config.toml
norm_place = "pre"
rope_base = 10000.0
qk_norm = true
attn_scale = 0.162
tie_embeddings = false
init_std_o = 0.00421
init_std_up = 0.0179
init_std_down = 0.00231
Each number is 500 + 25 x the weight over its row's rms, rounded and kept within 0 to 999. Layers, rows and columns count from 0. Numbers have three digits each. The size before them is the row's rms in percent of the matrix's.

# layer 2 MLP up, 1920x576, rms 0.0445, rows 1019-1041, columns 384-479
103:495480536482564525499492475479499480502474503475483498520494467486555499493504458461496482483522478491445557509536512495509484478501530493508482466530539539527515494455477493518473510508518476490528507497484475458542531445492491457491492548493482503550520524517477526473543533530480511494
099:474524498526472544484453473503526519487514470532483515470520489489490487519487531503550473496471498505533538507462505498473521447477464536474518499501469531490473487504493520489511477506519494446452533464493499519520462474497486543529552539503510497515480499481508524486471493523459463521
103:510486547497470502498506481501498505481507471484531503464483474523500536487483483549467522491491523535478413531482523493480533549472511536462497493502516468506444492487567512465460532478495515501535543481465474469457537535488491570490514496518505464476533511509499525492524489504539542551
097:523534472505493466478435510520491519449534534467487493461540481480517496458536527532481515499463509485493475501475517510526524509500514492521534539504458491491540496478488501532515575491523508502511482514502503477513548519489481501521493505465468531481499491472500492503507501493528508475
100:497473489491439482503517488506511541546493451493466480514465481528500526530505494488477466541543479488482471453509486536482480492490531480485514503530523490504518520545485564509494492494542496463490517532544498475506531508524506464516515494511535526510503509435520480491495468500470522510
104:494450469486464513502506473495508472498509506504483456477522452515440515499503479482498548529516523542456459495515493527459566504544475504454532503546545485496475540504509475490446539520513488489502495525488503526512481516493522491494495477479506499549452470465498513488488506522492469491
099:509466526482526528432497534506507558503546493499531535486497503474496490467463507470502507521520490503481494523514518498523512506489498566493535506524509504503546478468501495459501513494528453493483554510529511516531469522490461491498498501482496532443481487521453502472472477561497498538
111:525483503545488444504512513475485479471486468492482546519532531491485503494491464431503494480512534554499522505500513490466464490507524517523474446488482448533491510492511511495478509466457502486538477506553533516505499508485492463543447518545508545508504500502484447518556554531471498499
095:529478509514495512513528512503478492562496452491569535524525522525550520528485493486537566517501510441467520525479535506502489469515490523483479502555528466492488460485479528481499539487505505543511518500536497477520516498492463469515515523505498477523448496507463521484484514527533465530
105:513523458530492520499456511506497483516521530514516520503536495461500483525462500480473510536475478484482486476524519485579503463499477499496472477454449559470553486536509513525508480477536526495475496473491520517518484423489479520485521513534540505440495523467485463521467486513507538463
093:492497479515500512496500486494490520458550508506462496502503520465516500470507497502541476441512453450493484487498504466508540521485517550514473501495542509555470492522484503513511533508509496512484507526549550466470511502481508456482474534499494526466468509427506555496538485478468495489
094:492488511534535533493527501475464506465435518572461521536492494485550523512522511542490506527524458497493461526467508514479504515516482549509469528469453495508481501476503498504495545545475507482497460509538536491481501517514542508480465525508493520492493535502556475479501536481515505515
102:522464478548531486502556515476467473496478477517461463461508479514510488517482486483441477476504490468514476492522505495478503447465477432549479507515489541529513526501511485475484500511520507505481453488526507500492469519499504488501510510496472499462480520491485484483541507528480488522
102:502495485529482535476507506510516540496453454465525541512494496489498474475494526491518499487473507461488483524546509497458492498520489493492485523462484529472505493526522452490490479522454463504485454488463461490509521471505484498490474522525505517526467469539486492507474554475502490442
101:508502491464520551510487518517507492483544492499499502550489487468491495538525498503463537509529504463545462510503530510454490481534533470540496478491490516513499501485533471497487526517443490488491487497525496501555468496483515492545515474487485492498519487484510447442525492459526485515
102:537502481538489502499493524483509485494499498492461460490529528513508513518537492481484505492553481511513566504471467538468487476520481502532510506492493490471527513450510488499494562540451503470522558494492494489543482503498531513514483475462510494506497494476508448534507523545553551489
099:455479494509498490464544508516477456495507561536503476493497516535486505495486472529499500525471493529481513471509517526550487527507484530495507503541464463455479499496507473490511491493505506519487543514494532478488486506518468466531508499495519485522519490490491498468482499542482497482
096:480496542496535486495514491557532539498565512514480531498508496499479450516486466520504499495521467522450501514491523523469470506460456487487523463486494486510506504560547524501520492464539493534517494497490484520494499490522502471479470488474463493514478475532448501480508490504508526479
099:532454466522508466483465496487468477500521514520527551487492530536500509517475511484551529504483518520471492495508548525529481489503501530523477516533525508530484545512497483491497523492486537497493508517517484525519517484469466474459490515500509506514503571499480509477495521514436505514
098:522505520509473480465491517486505499497500468490527508491531481505509509524485509454515486513477533482507478501529548479487468524490538462479513489496492435483537501508544513476491477488504514499487488452527534476525488550508515499512487537513550474514474514458507522560443551529525458494
098:484482507497463517499549509475508503457470519485497527498515466529463504512502487455466449504488559538493506497465525490500532523569473550482520490482488458448503530539557522502508484470478529501489525510471495493537499512486507523509485487468499489458554485538502536509552518505540507500
099:493496559486500496475510511482461480472488507469498511489513498546472491458517509499524522551523523524517501507504484539456509506494503479511526500490515497511495533480521509554505534478493490463464524509482499530520488497474482529556535484522515492532500482491529470491512486481491490489
102:511514510508505519521473536457496503516524520513507490502450485459538544486496514511500503489506521488473512504499492495436460461513470518538464478466499460518520495537493530516513460548518492503523500526475491435474521480536499553489568518489494508516534461435500494475498495485537503490
# layer 2 MLP down (transposed), 1920x576, rms 0.0441, rows 1019-1041, columns 384-479
101:500526549522479493555468452504514490455474457531548481523430491517506534548488483515424488467537467493445430496516475498528493533471486503538506500462484455503516510486487495481505471501508492519473538519471503490520513513523529491530477473478513484533520553507520446508556512512495457492
099:485483496499530489493539495518478439510481491502532502487472558488473485490471478535529509534517493494500500479499534432525479494524524491540501495492522529538505496483509528494494501508486469501491496489519517481518479542497517442482458511474478496515473527483508473462494481515508538491
102:550502494458462530509515511450470476522498487496479504522476518519478500518516522488522494498491537490453485475527504469498536505521549534457493520499487490549578492478531492492456499471533462510498506498544480525543536507496482509471530462530530491453538447475506518521484504511518516511
097:497474484509499525495524497501507527495489499529508528529496490535478517507494527468438505515521510462472462495496488552512508500506464524486499490493499449469477468488480516465497498527456497483437536506507463524515469445466530503490469473479510484517550512510508485481474534473518487525
100:490483498509543462482482541478458500462452485495533532457495491468446544518512501485472511495523443530516499522529467470477493504478488501478544511456534509435514461509477445555540515481462519507495535451442490496497513522465534478505517485484509466507542483488457491483472500493478503494
099:485509518523502463485454490502540491471480466506535508499496504470557500473504523475474510526525484496483522501468508530511531476507523501453528464505527523494521540479473497468478482494510492522473483550486530526469493518495536520468487473478494450488465481489512499532515499496497462482
099:521482534521452492489494522512466514502498488539482502483521508466468480527539550454521533512456506533504526521484468529539512513463509459513471502472452507493479465497557543502430494510516476506468517498480486497517521496519444469468481454513519450526507522483487551489489480508523547524
107:475548543521491481508487541522510482492492463484527533505514507513505482480484498468529504436510509536493482463510520491549495489494491559476498468496482532524512534513475503539504505494499531507561502482528545484522463531499553482479467526506464513475541477483514525464474516543493478494
094:497523481564509461479485498502466522478484447470481499469500467497492512507461496475514496518489507456485546453464492488502484527517528488474430487482537502469523503510491532570472477507490522509534507460510496460515506491488509518490550482560470463506487487499549482517487492548508476504
104:507508481487522469492488484518466462497521511487501533527494507477492456495459482500444465544490479521505515498497500464449503469452473498480501523488506487482474511458472450484531474506471500516498534473491511498550483504451559499497504486507463495445490510481526472532524476482515486500
095:505452546518513515532486477478519496487568504493510489499461482555505533490518508501492556464531468532495487515433485463491533487511541547528471501434506511518472474513535520446507519494513493474557519510475508535495518510519517519523530501516530471493450458474494478533505468502473535494
096:484427498467496466491465480526493474485511513533458473535491540535485504520504509536512537511492511511516509510511456498530505501514519485508505511504507494512464527482501546549478524513466521523538513494518533508518486442496460504490490523472448509491510517469498494560466503506463487485
100:484468491507495494475532486502522485490501454526509497438568505539465497471549491478480520529495546495523501510510495512467531523527574473489485488527461512507473479500486487514514510506483503513497475511514502483490482483463503478459507503516486476492474497541483517523502466500487506455
102:503476468459514464493512468552504515509482499472499466502499501498505464515532490475518459481475488542507456460499514528522495548476461513514471483474519480454488483454507519516508488483493491466499526467520483513509532492471518505452571503496482496519550513530532507477482501526524549525
102:444517465477439468499450446497506495477542509497475518533549485478482499506492485498490508511513454498497544520529496475475521471531514481549477496477479489495547507508546508481498493556564529509520466486483448507475494516551488464539490516446521512457495473499520507513486531556510546479
099:469496503474488497499514495496506511531495535529451506497486499541522518518554476524525472573493509423554529544469508509482531521434510486465496474518538483481508512524506509533452500479498486480565522473498495509536467563538496534496467531498469499525492522509501483486459521536503496509
100:474487482536520485471522535495517495486543495480465564492547470509501489526460498477535485493527544535474497456482485517507524505512487489501537493462544529492472456509465454467505522476453457516499514536484533519495504461502526462479521441537531497524522474519521521477502516492539528478
098:488535553501485521535518482450508471530484500524464507516512476504457497516483469509555470491506522457498526487480508533483494484500486505504510535540519473506487494472476473527521463487540537481521496486513509519490490495510517533529547520543499495456535493512504525554610500540505499507
101:510488530475542461480535508499528453537499469478498519495473514483477491519489486493535481558466494484524513514517473545485484512519492489521515524479491485504541497491510455516556484519531470537536495497518491508516492507516519434503473512496476519507511504546516484541475517507556495469
098:501505520486493496490500540545492524476491488501536502552474475479515503510525525525452477536560500524481509512513518573529499529500511445528505490504494478528478446529535470511484503494499528506461494557514506475495492469498504546508468507525494490493465493488481508484466500508441510516
100:487512528449491550531498487460478530466505502534516502477499503513516508496467501514474539472559486535477498495483472547523501520550486475494495510469501487496516511473525497495469497496489530523544471559521502507456522500530508505546459468499529537545513470476482497558491478457484530537
097:556537499523480445513519521506479483487521491515488475515481469476520529501525500480495489498544474490491558528503496512496534512496551512511482512477530527521534521511502521517494529486516466447528528526463474513522439473473473516486529526499500489493491469503522504469451522526537499480
102:494523506526479534495512497489487497513531472490485488461482496489534492511499522530497576495539488510501465469515522534529530494542535539534491471534483494501514469506493488475528520520463504511485491482495502504507487478461478511467547518416477516509509496495502484543514447496478548549
# layer 2 MLP gate, 1920x576, rms 0.0455, rows 1020-1041, columns 384-479
099:548547517511506513492445506539534483489500474520526472491508520490465479515510486476532506483497494521584504496514505514499494485423532482515528491508484521517530491516507523559470515527506458511487498489516545482488489496503488472520501533488506541487492487508490503504488477527515532508
097:475506505495506467542524512469511447459487506515474524506532483495516487511522525492517480502504450463511500504475482508476518517516517500487487489488496514514477521482506482522516500498536464460510507507441487528514504529454522515492554505484493512517458522493503483443483512513502449526
099:468486488477504490519516481446519464502512497475531505502539542449501542511443485472561508481492512525469527496535458507530462520481492509503512447495507464512515456449506464472516505492458481521519489498500541504481474507514559486505486534525566507479485485488511451462505513508527476527
098:489477498502497536532530454496489556492536487548510488560461532514521471454508433468499554492502505508485521495537534503526515552501540501534524507496491485449479550487497522479499491457480490464517507475518501510480540511485449505552495468511493527512501500469530494526547504538506493505
102:549482526480502463484483535480484494501519496494491558488462451533527498500466478478517485508522496486506537511506499511477496522494515487495527506526525487498520501519512528501461476444514468545507498499449424525491506484519497543532509500502525450483475532458516521499488485504452503516
095:455484520504572484460477497498522494499537451508541492522466519512454502501508488482485511479482502490446486518530496516542487423457546477464447504517512488539481498487501501502517496535522505473448528509512499466459464507494499490517503506491471492498495507528459518541506481485541508498
109:486504557504524479482509471499506480484487487434460505496507484451479518520492491511495527531513516512515541510513521474529508509474527459493511540479505499519468508514493490475511543481479507501478502466510522517508496484517534507501514493545488511524552465509507508455527489501491515463
094:489502515455485481486469521522511480455485473492547492467529549499485476460489492492532518508526539522500490518527540488500500517487552503521460563519542493487522474497542482507548535499476532524547474461483469529562473499490525508516525480484538558525476550511489520449466506522496480521
102:442505483499480516493516508533474500518544486488525527499485471467485482523501496563509497464514482513510480531496491538499484462493493470534510449524495478508526486502549509500490489486517521496501463464536465499501492503524466465485471515534500497543499481475506502517496520567531483513
092:516508489456498467515531499429510494506481500502536500508476539477514487502489513496504502530485483501563508496541529496504487511462491503522508452479490494525502516554473468540484457486484517472460502501550524523464484481463531490492469496487530489514486509498495531497510504556511499520
100:501488519473521501523501510483523532485489462475511515529486508493563551452495480498521534507501509488504494505536534490513533530474529514512535531487511517513490507472525506468449522497541462497514502489458466497506504522518520508515518486462489521503457495475494515501523472469474512533
095:496488525504509536534508466471459476509420478515513514490487522526473505482495501549550516502482492518534474504523519492476503503529481510478531427520552520515507493488496490479491475483499504498499468511458486497486476484518460514500487481499539495518541506495519526500486486456492515512
103:465526518547471519481496537522474523488442504476491515485514491505511525462535486489481487549508508494522480485468481467499533472469449474500531486516498517472452532466460490538473485527476461452502523523511490548482496503494543527510525461513472493487495471507459511478534523496520498518
101:488512545523518551467519517529469500530513499483513519509468528493486543495545500508474519496523491479517480524493507504508502500502554535491496512501506499507513536459493507520491553508501514494466517518476502514470503492443508475517501470466531491485498515455474475491474495517510458512
101:463500518517501517506483517501477497516521518486515533503544519514513564500505521539489525553543536536498517482563517494548500557460463457540535500512472484509465445486529483527509488475498513506526460510494523465513502524478527517527497455536519537525498504492430510436514529507537474484
101:506536548482518485481488481477527466473478530473472467476509506471481531515526460516496532501481515477526543528499521526504457490507490497494517479526521458510480518485497494481510510492500414489519487499487491450547457525502501456495457525516537499525444521512521529473501497518488478538
096:446467494526519502462487537500490518495493482502529457484450472504484527492549481533473471483484488474539500479531485514456475506485551498515483500450462526506487520496488494486494515517504475511485472521485529515480421505534476521489482520525516454520513501545502493519495522537483464458
099:499534518499500472557511511511479466487530516481479538495495509475533521490486485499495526474508497550479514482462484512525492543487514464538458510476555513483516514510442514559487476492527508520512474488532522507472495498502465491499485525495481526522510500493485498488482469489497568518
095:551492507496473531520455502487512479466508534479452510521522519510473511498489452510506512472472496529463525456483498505508540543498474503485455486455483501467480509463478435489500519531507534494540503491490522528470467488477497526519504488444482521487526485502482501521486466513511524524
103:543505540515459492536509470489536459474528496532452467491476492495476466513461533484472503550494511500520539547481507515486460492534574473503524471512574500494523469519527486497509516500546512512516522492483522488512501488491460482473475464529529538531490495476532490458524492505469513512
096:507537515447491554517506497501489445516524485487473531503481542466591515491467494519518501492492484510522557500508525512547501503503535478557469490500523528524505515501472485543485515515490464483457518489492505512490505462525523481474479507476511496478509508491478516503462512532507478499
104:467484494493486522489509485501539525521498475498509530537495526507453497486499485486479479500468509507464526477453464551491495455497476488497468486556486442510487499484485517490459475510515505472519507531457441493488504493522493476535461502484520503514522460506468508482523521497533470475